From a checkpoint of a small transformer trained on Wikipedia.
Size: width 96, 3 heads of 32, vocabulary 2048.
Architecture: normalized queries and keys, local attention windows.
Training: a variant of Adam for these matrices, 105M tokens, 9120 steps.
Each number is 500 + 50 x the weight over the matrix's rms, rounded and kept within 0 to 999. Layers, rows and columns count from 0. Numbers have three digits each.

# layer 2 MLP down (transposed), 384x96, rms 0.204, rows 216-249, columns 0-95
537489466502402442530438453612537465554437475549526465480558539471526476549521627397391545576559432483442535485480624566454396395581445535469575558486450634418471567550403473488475432581537546399478498499590544440484557456426399441515541415577508655428584421492430489515543586605571384572
473520493520463593408479547518469492434538528515470526467508578479499539503496496526550531422534565471513497540479514562590554454499499502505487521518540403531467483537528550503488538484515417528537427508543552468439502446527453499500527402447503481540519432496454520453464551546455517434
466469534550460489476469478610469484399456560475491516529490498490531433482544507396527545462486507560514525480514505504425393562481504557526541483480502454447555461472605496506494485433437513476504533488442486565454564548460511538564432578538486498500470395566521565408599495561546434508
483493423429490483455537576546480593528473527503516502494509459501484523499592559475467496493482460460491521510472559545429506511508541518456459451457544489552475506559448512412506496502556524528494473503573489475510552456475457456586513448429554553519495497469437504487496457527565529464
465435440585434439500494491496462434494565504541390542426484479457478464617569490477569595374588519484492503412485573478542548539582520543445433474436477475428571515546458439442531540500475575497435501508437553560574562470459546455566435536553467551513482607556458538487544446533509471478
496496532506524444518598523419396472511531394494586544497460473419509557551567483541590442511476527592534448421440521542548501507457501446550466522442581501455491488492547501463508482513553512437521472489607541541481464536508457486541525470416432534468579439469550475429511543530515437516
410424427487455486561623466464535532441479550606548482443568592548533572480544434394350521417572574454491591447572489469573589549422480541507441495487449403539529503539527513521503520480528636505515422463603436507573458508445481408433534432562543415466536482531546505471548503360443459535
531427461510465393529409501480540485420581550445477606526462498579516521521576513542415584546482516594444481620559469516485490427457454551445462516527534492571499500542478461521471466476458476421517500507411496493509516450524471452391534574459533516520523527556587502535462497502480491491
360484659499504541576376421468490541413485558488516425453601457612480542528366484541611552386534569401465518469437423501494434571511607510471554634607495502479465548479488513500539604498418393473501421549539494471505528658551427396547601443479436542421418576443553574510504492431590484525
447573516392547520566500538551524543510567499546527494436478430481512597469554513446528495532491589523562505469467527492525476485515505522532512600442481503473489494519523484433577423478522560482553472497536449509458489528511459434490480472446465495521451450464497522477515432473545512493
587482388406612449629535465464622471581522624500456497551542481521605659384582411488544444391421482411408496469461447494465510475450539475648386441485485531508507481489509501466505513588495514571519479510501611668516593443402396498621439492541409450433462494550570468582471470527451468613
538547474481412501558583527511488528540448590543458572505508533489462515457444521466470541479428428510484543542446578544572441531472478475510474438476473460491451504525529493494474533483496491464545520369519568485519494474499429483530568543453525488470508454524538520514556470528468542475
551483509532488401459522415516423439499473584496400524578341432431378480555444528497525420559489527597478502483555459581502462528571496573495527477468507500419458479504477634550473504527446522476504497629457519527523609445491465537553470459447507570474496507533544507506493492559569509557
553594478517538488549453489512621410418447495483369477516536504525337497580522532391448468514547523457424570420528478467540409530548538566493510579598485556470401396457550476572470463524559568513550473509445537419536487468526526553537473555481513487468452529465466486593524421518558473447
468434507506460469524497432484493519542493531492528460512523508509561535488542488461428483533511569621527558485544480469451420444615511479560508474495523513494554569513499510461511422498462486433513524618495504557479525495513466460474453471483505470606484580484427408477523467474478497518
483437449490530483486517427446574487536482448471515556589526446534384406490529487430507448421517555494512489565585512488566495523417524510531447559464545460543481418461551563550437489502484567557469517433494525507393556595527499445521552526562521532523437540478496448547468525549487558496
402523428456525409431563511495430556485570543494473462483431494556484525481455558534551535480505538503507417477469508492531478500458476493462465465522582396545552490442471522529471468552509465509507515532551553537549441499530511558588484530490472545494488456502483481501548573522443490494
469502580530512493493427595371486496475446476379520615619535495400366574528497462574556480580434413472428506459530561546571573547446495510483491448480448447531430503485508472463460479456465588593499510469484523551523449443448477570483521446574604438539480518545559528493521482494515566444
566479528485535435515431502482496458455506482512487601495464404458456458605513598603496369565522458559410537437453479491554493668506473582466445487452516590499464497558509517398571417486572496551493505430473528431501536429445446578503574441542427470446592554503492566508540451571485558460
550473517470492455549446568483510499522415551564535550501553486542537501452536477568433504460506520559507469568482416495469419526546518467482470556542501558516507488515503480428497508474420544504494515528495555502539462421426510463408496594445488432468484584575542432507493473557473514477
519537550589467490514425542544452499485482484469500474490520547455493520372595558592408475542476507571428518488486538460517413484452488466491471585609540479413535499460415472458535513463511556552511424499510494557517550420531512445512504557498499540534463460488420461579534519510474563544
419592561500479527508494536489477561566540597513518506513505507496484525523509512526507557520515461564490458526482594400523497498470474512495507477448551374456529495523452494514520501397551519557474510476528517478444517531493522490430503536505507509451444504408367487497471499514480522464
456491555485446550472511504474342494397553524502525428500488493515502447518543532542559486539458644593501477509458565544482545571477445588456572440493534440544454483588548539464576542407606496447481486595456570421492481497532562486478507477473565477439490418519445541469559469496497399423
401494490533500492475492577382429559428515525497523472515502545427498528481466473567483554511487549521453597456447525503508554423591449544453556548455518494504505457484446519489550518466495497526556534475494518503496444491518511527506494514432567465453538486488405512570565488467495528516
460576474522570600542481483407432509540593539453563433526488482529480523507538436437439493408489566522536469536481583517511573554472399502483513484423479499529486373433468525517554552509451488478466455554570559494505560482485445453561558539574657460462494440521524442525419423467493568442
450512516594491534509533471510419441494449523593461518491472472454498612530495410587562457502499550632380488437522534493447492454440458509514487531502517415466495533530537567455549569552531491489493544507513483546447455496481502446551492429497499530564403486478406502536514478492544479472
473503506444572439535516399444492537527488468548509497517580437454472532518488477416498518474434522475570560458548454586493414526475543525518448528517495482556443494491537500467505490359507484545524508553482440493614463516480456497532447527509591528503511509594516467477515492553491404525
463439500349535452582535572503489436499479494511526521453530544587548571518475434491524533515387539517494484446579595386619483551460585437588484490450419458519483441417505506500517503541508505384436460536499545519428505434433525529553457519495583527593572540598501504398514437491531451537
574477501522534472538531490468544570521517472565484471390557424521514477569399547485454542521521521460518488503445509424473529502503524453446442402627536446490509554498400427504509523511534509491527491518473412566529563452463638465467456510531533452414521451536491489463486456582601517513
511505575530523549582506582444509455449431455497492494487561512543535584638513471504571519428503496533443437486533552490422495556423440460586461527467501509435517456483560510489468552506468507557441459490546478550467443436482535483466478541543443527542571474396326544471464575582496474486
445502519515582505502523542513545494473563504434471479515500429517570590523464536549532562480495560507490516461520468480463442432461468561409474484534518455519443507511536464478475573504552562509552434492486440464535509417525541445484514500465532502464515462388433573510515470539487519549
488474512598492510488472590515497483615479519487413475453496552535476534472485438478496474517545589473471438482517420539602546524556563478438396515465514432511446525534585525485481520543533602425433531504566509428476418554456502391461497446503444521486515579583392489585495510476465492495
460542446545507422498462610515489530469444505501514503463420417532494430426545486476558574476498497436470575539548514483435437539505586517611477480475462566509503526516560480534474401629364504453537627534458363524532466488482540598461391567528537470522544547524421425449567556512530551429
554504597528509463546469457481408485539507468506441483581478450552447596532440496476411467493437507538466541456491451534425528409479561565601476542423527471473568502483572504546419434446479564535466566570427451529505484569567534471495473506523600463474574491530526437538471541516515577414
# layer 2 MLP up, 384x96, rms 0.222, rows 217-250, columns 0-95
539548556493505433494503475640499487518496501574539471452489507549577504417470464495467465479463524429526579468489499580452519553554526439529528453403574490524567485552465484627519579470473536439424478489455496560557523494461614447578442498461562518486462481486511455500476522492487574496
494527513470534495592412422559484380504516553498382467433554557470433492559460459438580438478512476469486509485460485572491507452504544414564500409458557573455577569567531487457472461516507414471527487495544540544520530585530552515487463495576488507486478454495572579540476438430501478554
475568533554535510572437508485504482499509516448470496505497542494428497519444536538492449433564512446554484513478369547498539509508475520489525459507523461505538501483411453501515550437527477562451489521553552589453491508517452502449523381510543475491453503517489448520486526516453505480
576539445576540519582470499521632545486590505475507453474483564589451451442381515471489579501499515487561462503441494525561600505533417472488545434442530507498385592466509456580511529420477566458452511524350492503463424564544501516456516413450477536587494395492506549439376564415582501456
493554483541552519567463409550442450486552478412581590396519530478464500432518475496432381529517504485564480525445585588506489509433529554528523530440515538417569508458442521542524484444523487469502444531522632516559561500594497437493534515573453455585404485428498493470443485455530499497
527468504565458541705443516478578489493585550536370450568435547517521465537370458516461457586511524414528415493432498547462476430581474492518566501485441565441572497470444513501427481474550423534523596523445488610492470575488504529561471469473440475470519435545556396555506490534429554582
459476494472550624550519513496476507518525419437533617526583462516471527416479582464536450476513454435529553519456501477535473527542500558492530511550456582509390501551484486489492516521496602484485487506430424461497541551502549491405445550569499573437427529559555510478427409511459502504
490533503522522506487352455489587433475573499583399519486476549518440426443556440534550549459432597426686451483430499610476534506507483435501528556563458542398456560494558623501562571491437443410366529591441474576559511537510450497476447483576410523455476508463565545462462528435461596451
444467451511475531518451506499458421520581480417486503515567575495534465530511435577455526503426510498467637483477513610526585491499550528510461480534429545464454562459481474549443543474487418495488452536508503563538521538528515534539541385531588506517573437521499479521501471449517539487
480559502457531502501456527555533471603494480483572394480483507586555552350573404528454520454635463454541460557452428539494531517516566485489509448488522504386436536569496497590467465486513516502446434543481556589575438447440514419593504487624453400482447572494567471576371489531433586500
496524497543687539566486505446555493453482524568485522483486530511467479506415514570606485509439525503518487492458526433549428478414381542470573495406501511495506594521455563506583472498508481477449515531429515590459517525592436471512472505471545525481470510491506472430491520469474612530
458529489425405552540502461491549396559469527467513470596463543489566494479455485476489483567530531446507548438441440622526546445493590447559516522463583577431544477520475453494428570412565437522502497530428477511449444519499523475578422515503511490429460410461501504459471571525482550622
510475510521461594541506453575495432495511499497469594594494502536524496513385520408500426565532516484486507439399474586496496488422461501562567484564506539444498499463450430468426558437494545460437459512491472434457578491614502505471413494466550470537442523449510554589472492499497583617
482511483472542545449502552508475499499471456493531485459501483530533482497505463482566476477527392541485485528430553555549602536427526462439565476440468511496458434529461499522518583363496525520471482450526515471530461505482558488512539483496462485487539480455568618596522512541508565506
548562500461466587501523438463433452545516510613444479515458472536440427541453451500490553415423456491545453520461550542527538524459553506478492506461599490460448514494537406492519602516471473544456499464494469532551474559589524594486564468467411469469443494532576506500489579461563493459
529504466555512525445453465597457418469445497467492421487539452568520420499544499523434522511499424457472506489416611571492561478490484523434523419553506546475484514572516482509511499518506447482470435463533617499384551520483526520547469469490520472539561500439529532508524488477548516478
426450495538606537511575515412427398501468501467506467472473537483499476521457385488549507581617484447508540484492526542652515498490468549522483480491410564514474587500562498531482492425510547505393542508473532503471398477530434542415463450517490524530507503546521571405488474580560569546
510461526498471505530461479518407374437540476479485513494460525499416446440476488510580536492592420465543521462527490487535536579435456555484507480480490537508603563628444543487512486478528589548488450563572604495440449502437461483473501456542518499470566527441565495478468413556563483477
573564555509472521565555482575530537553504469581475467463564588499457469447450472529505429510494450476502479451509417453478479532462460498558530483453461636433502562478470465481408515499485474486480541518517592461496516516557559386507445520536539502523554419489476527491401590408509488479
590546549605472484442427503448548378485512534442469540416538559618496450354446489514463507447493432516545499473537463491536486522551474484525452496560581553473455507489581473489539555470399513561386475522457547540461450515508486532375442497545472515545453617483525525527530572571475469544
539505474563514476481337489495498525503436536556511474507578555516500435469462470551526421504516543493484560454475479505565473543508479507497383452506542522497554548559547585568428445435449524524462461459467494494483531521487455545520562442528551543485556534401510567467415539526449510501
568476540526544469545471419516481474525630521481494485400477490509456378509462456448496515559520505486474502518465587609513466486538543569524576466506451538504483584420520449557512528445507416450473476523506608531604515520595444518474508366435590425606470466407532502544502382510463466507
543471486509525464454488497579517488467504488469570497509432500494510513455442498430567497488536449505462464491477582515509503513493499508508407484537561523471491477501433437605511437475471523563428519477480487593550457628540532494416378497541536499434463517510504525515464546530518446452
513601529440545622492490410576428463441436501609554471506501488649479424413455488479420499476487457437534554536542403482551581467467508503553573550527503552513473583462462492447500537498478506448502548485396603535423513436596482468533464440534432422529454564491531615498533557515490462522
452579474575511554529460433560559452447470473468514397519513514595572488477427417582483479482439509450520555471460514545562597506533504407435463481484560474469472482481474545451528542502579565405469515412469570571396447500544553438547510514487514488500502448514514439443471521503517483491
456487561461462547549485489486592478517518428538431485452528511477579419512488496461453588439434442427516490464516547520523474443494478447518550501468455548450459540493460580505565540528439579492556524552560471443540529497546471595534438492587394486463431477513515500528427574461416607438
486520472501483462523609420475545520575461517519532515536479473524467484530438541456452507488489494477595458499437532450549546504595492526564591475390474468467487619538472367451521473512471502520380486453438510616426458567456565442458533465448450570398506458553577462598447537480504587568
463505529528515557520421533585404502575519473523456472414521485510444525429504448504449503467536383458505559534486465486471662517361467482556433458596537562562442439584394554591514523466483548482429430564415566503472406540523535491529488518573547440484450513517562549515487488507457529424
560525469543531575519568498489542425503524497462562493465534554517565534447437525438537449542625547458503471445478536439454449443439454488490451448417519470452530506492421434480538538491549520561458552484523573529481492564541362546448433428553538494486425564446519537414432522481500604480
430471489508493514531532461540497474470421483484532511399559461482592492478559522464519474492529499471530480496503524460464449526526465574495532491436558547446529439550514495537481515522528501486497525505503512548517491546535481471474509499471436532519507556436515453482413548496481549502
549488476557554571618387476415519475515518499470442511392451546576518519457453528560496559465484509481516559456507491458477444547530523544399631357461384509507497562393560535546457601522421568543484561534440544540467469583504499569555416465440497437557527412522500497403480564479457481489
476555408558457466533571499522491475483547520590519426559511613508509448414526486548423525562499479472497476489461475480561566463524565386357499462504574557491564594526500495573476517520465550402544537461446624552480461538473441470516545371518466435485518549522534427465448537501552519425
503494475455522564491498376532464530424449419549461484528385544516577473505454490550559492501454432496515566453521467548517542542534481490447589461484422545494420540522480449571459554494481517478370502497498486500462445550589599453531492536527577473454573523466497474402550575479494502492
508501469518549522522528498424555491502497498536540545508542493504469498508433429534578489527531549512545510523503431525546475451585574546501503503409470506425397634475473475459463397377450472435448499533424461551528490547568477459531536401449463544493515453505501510535506453490500449543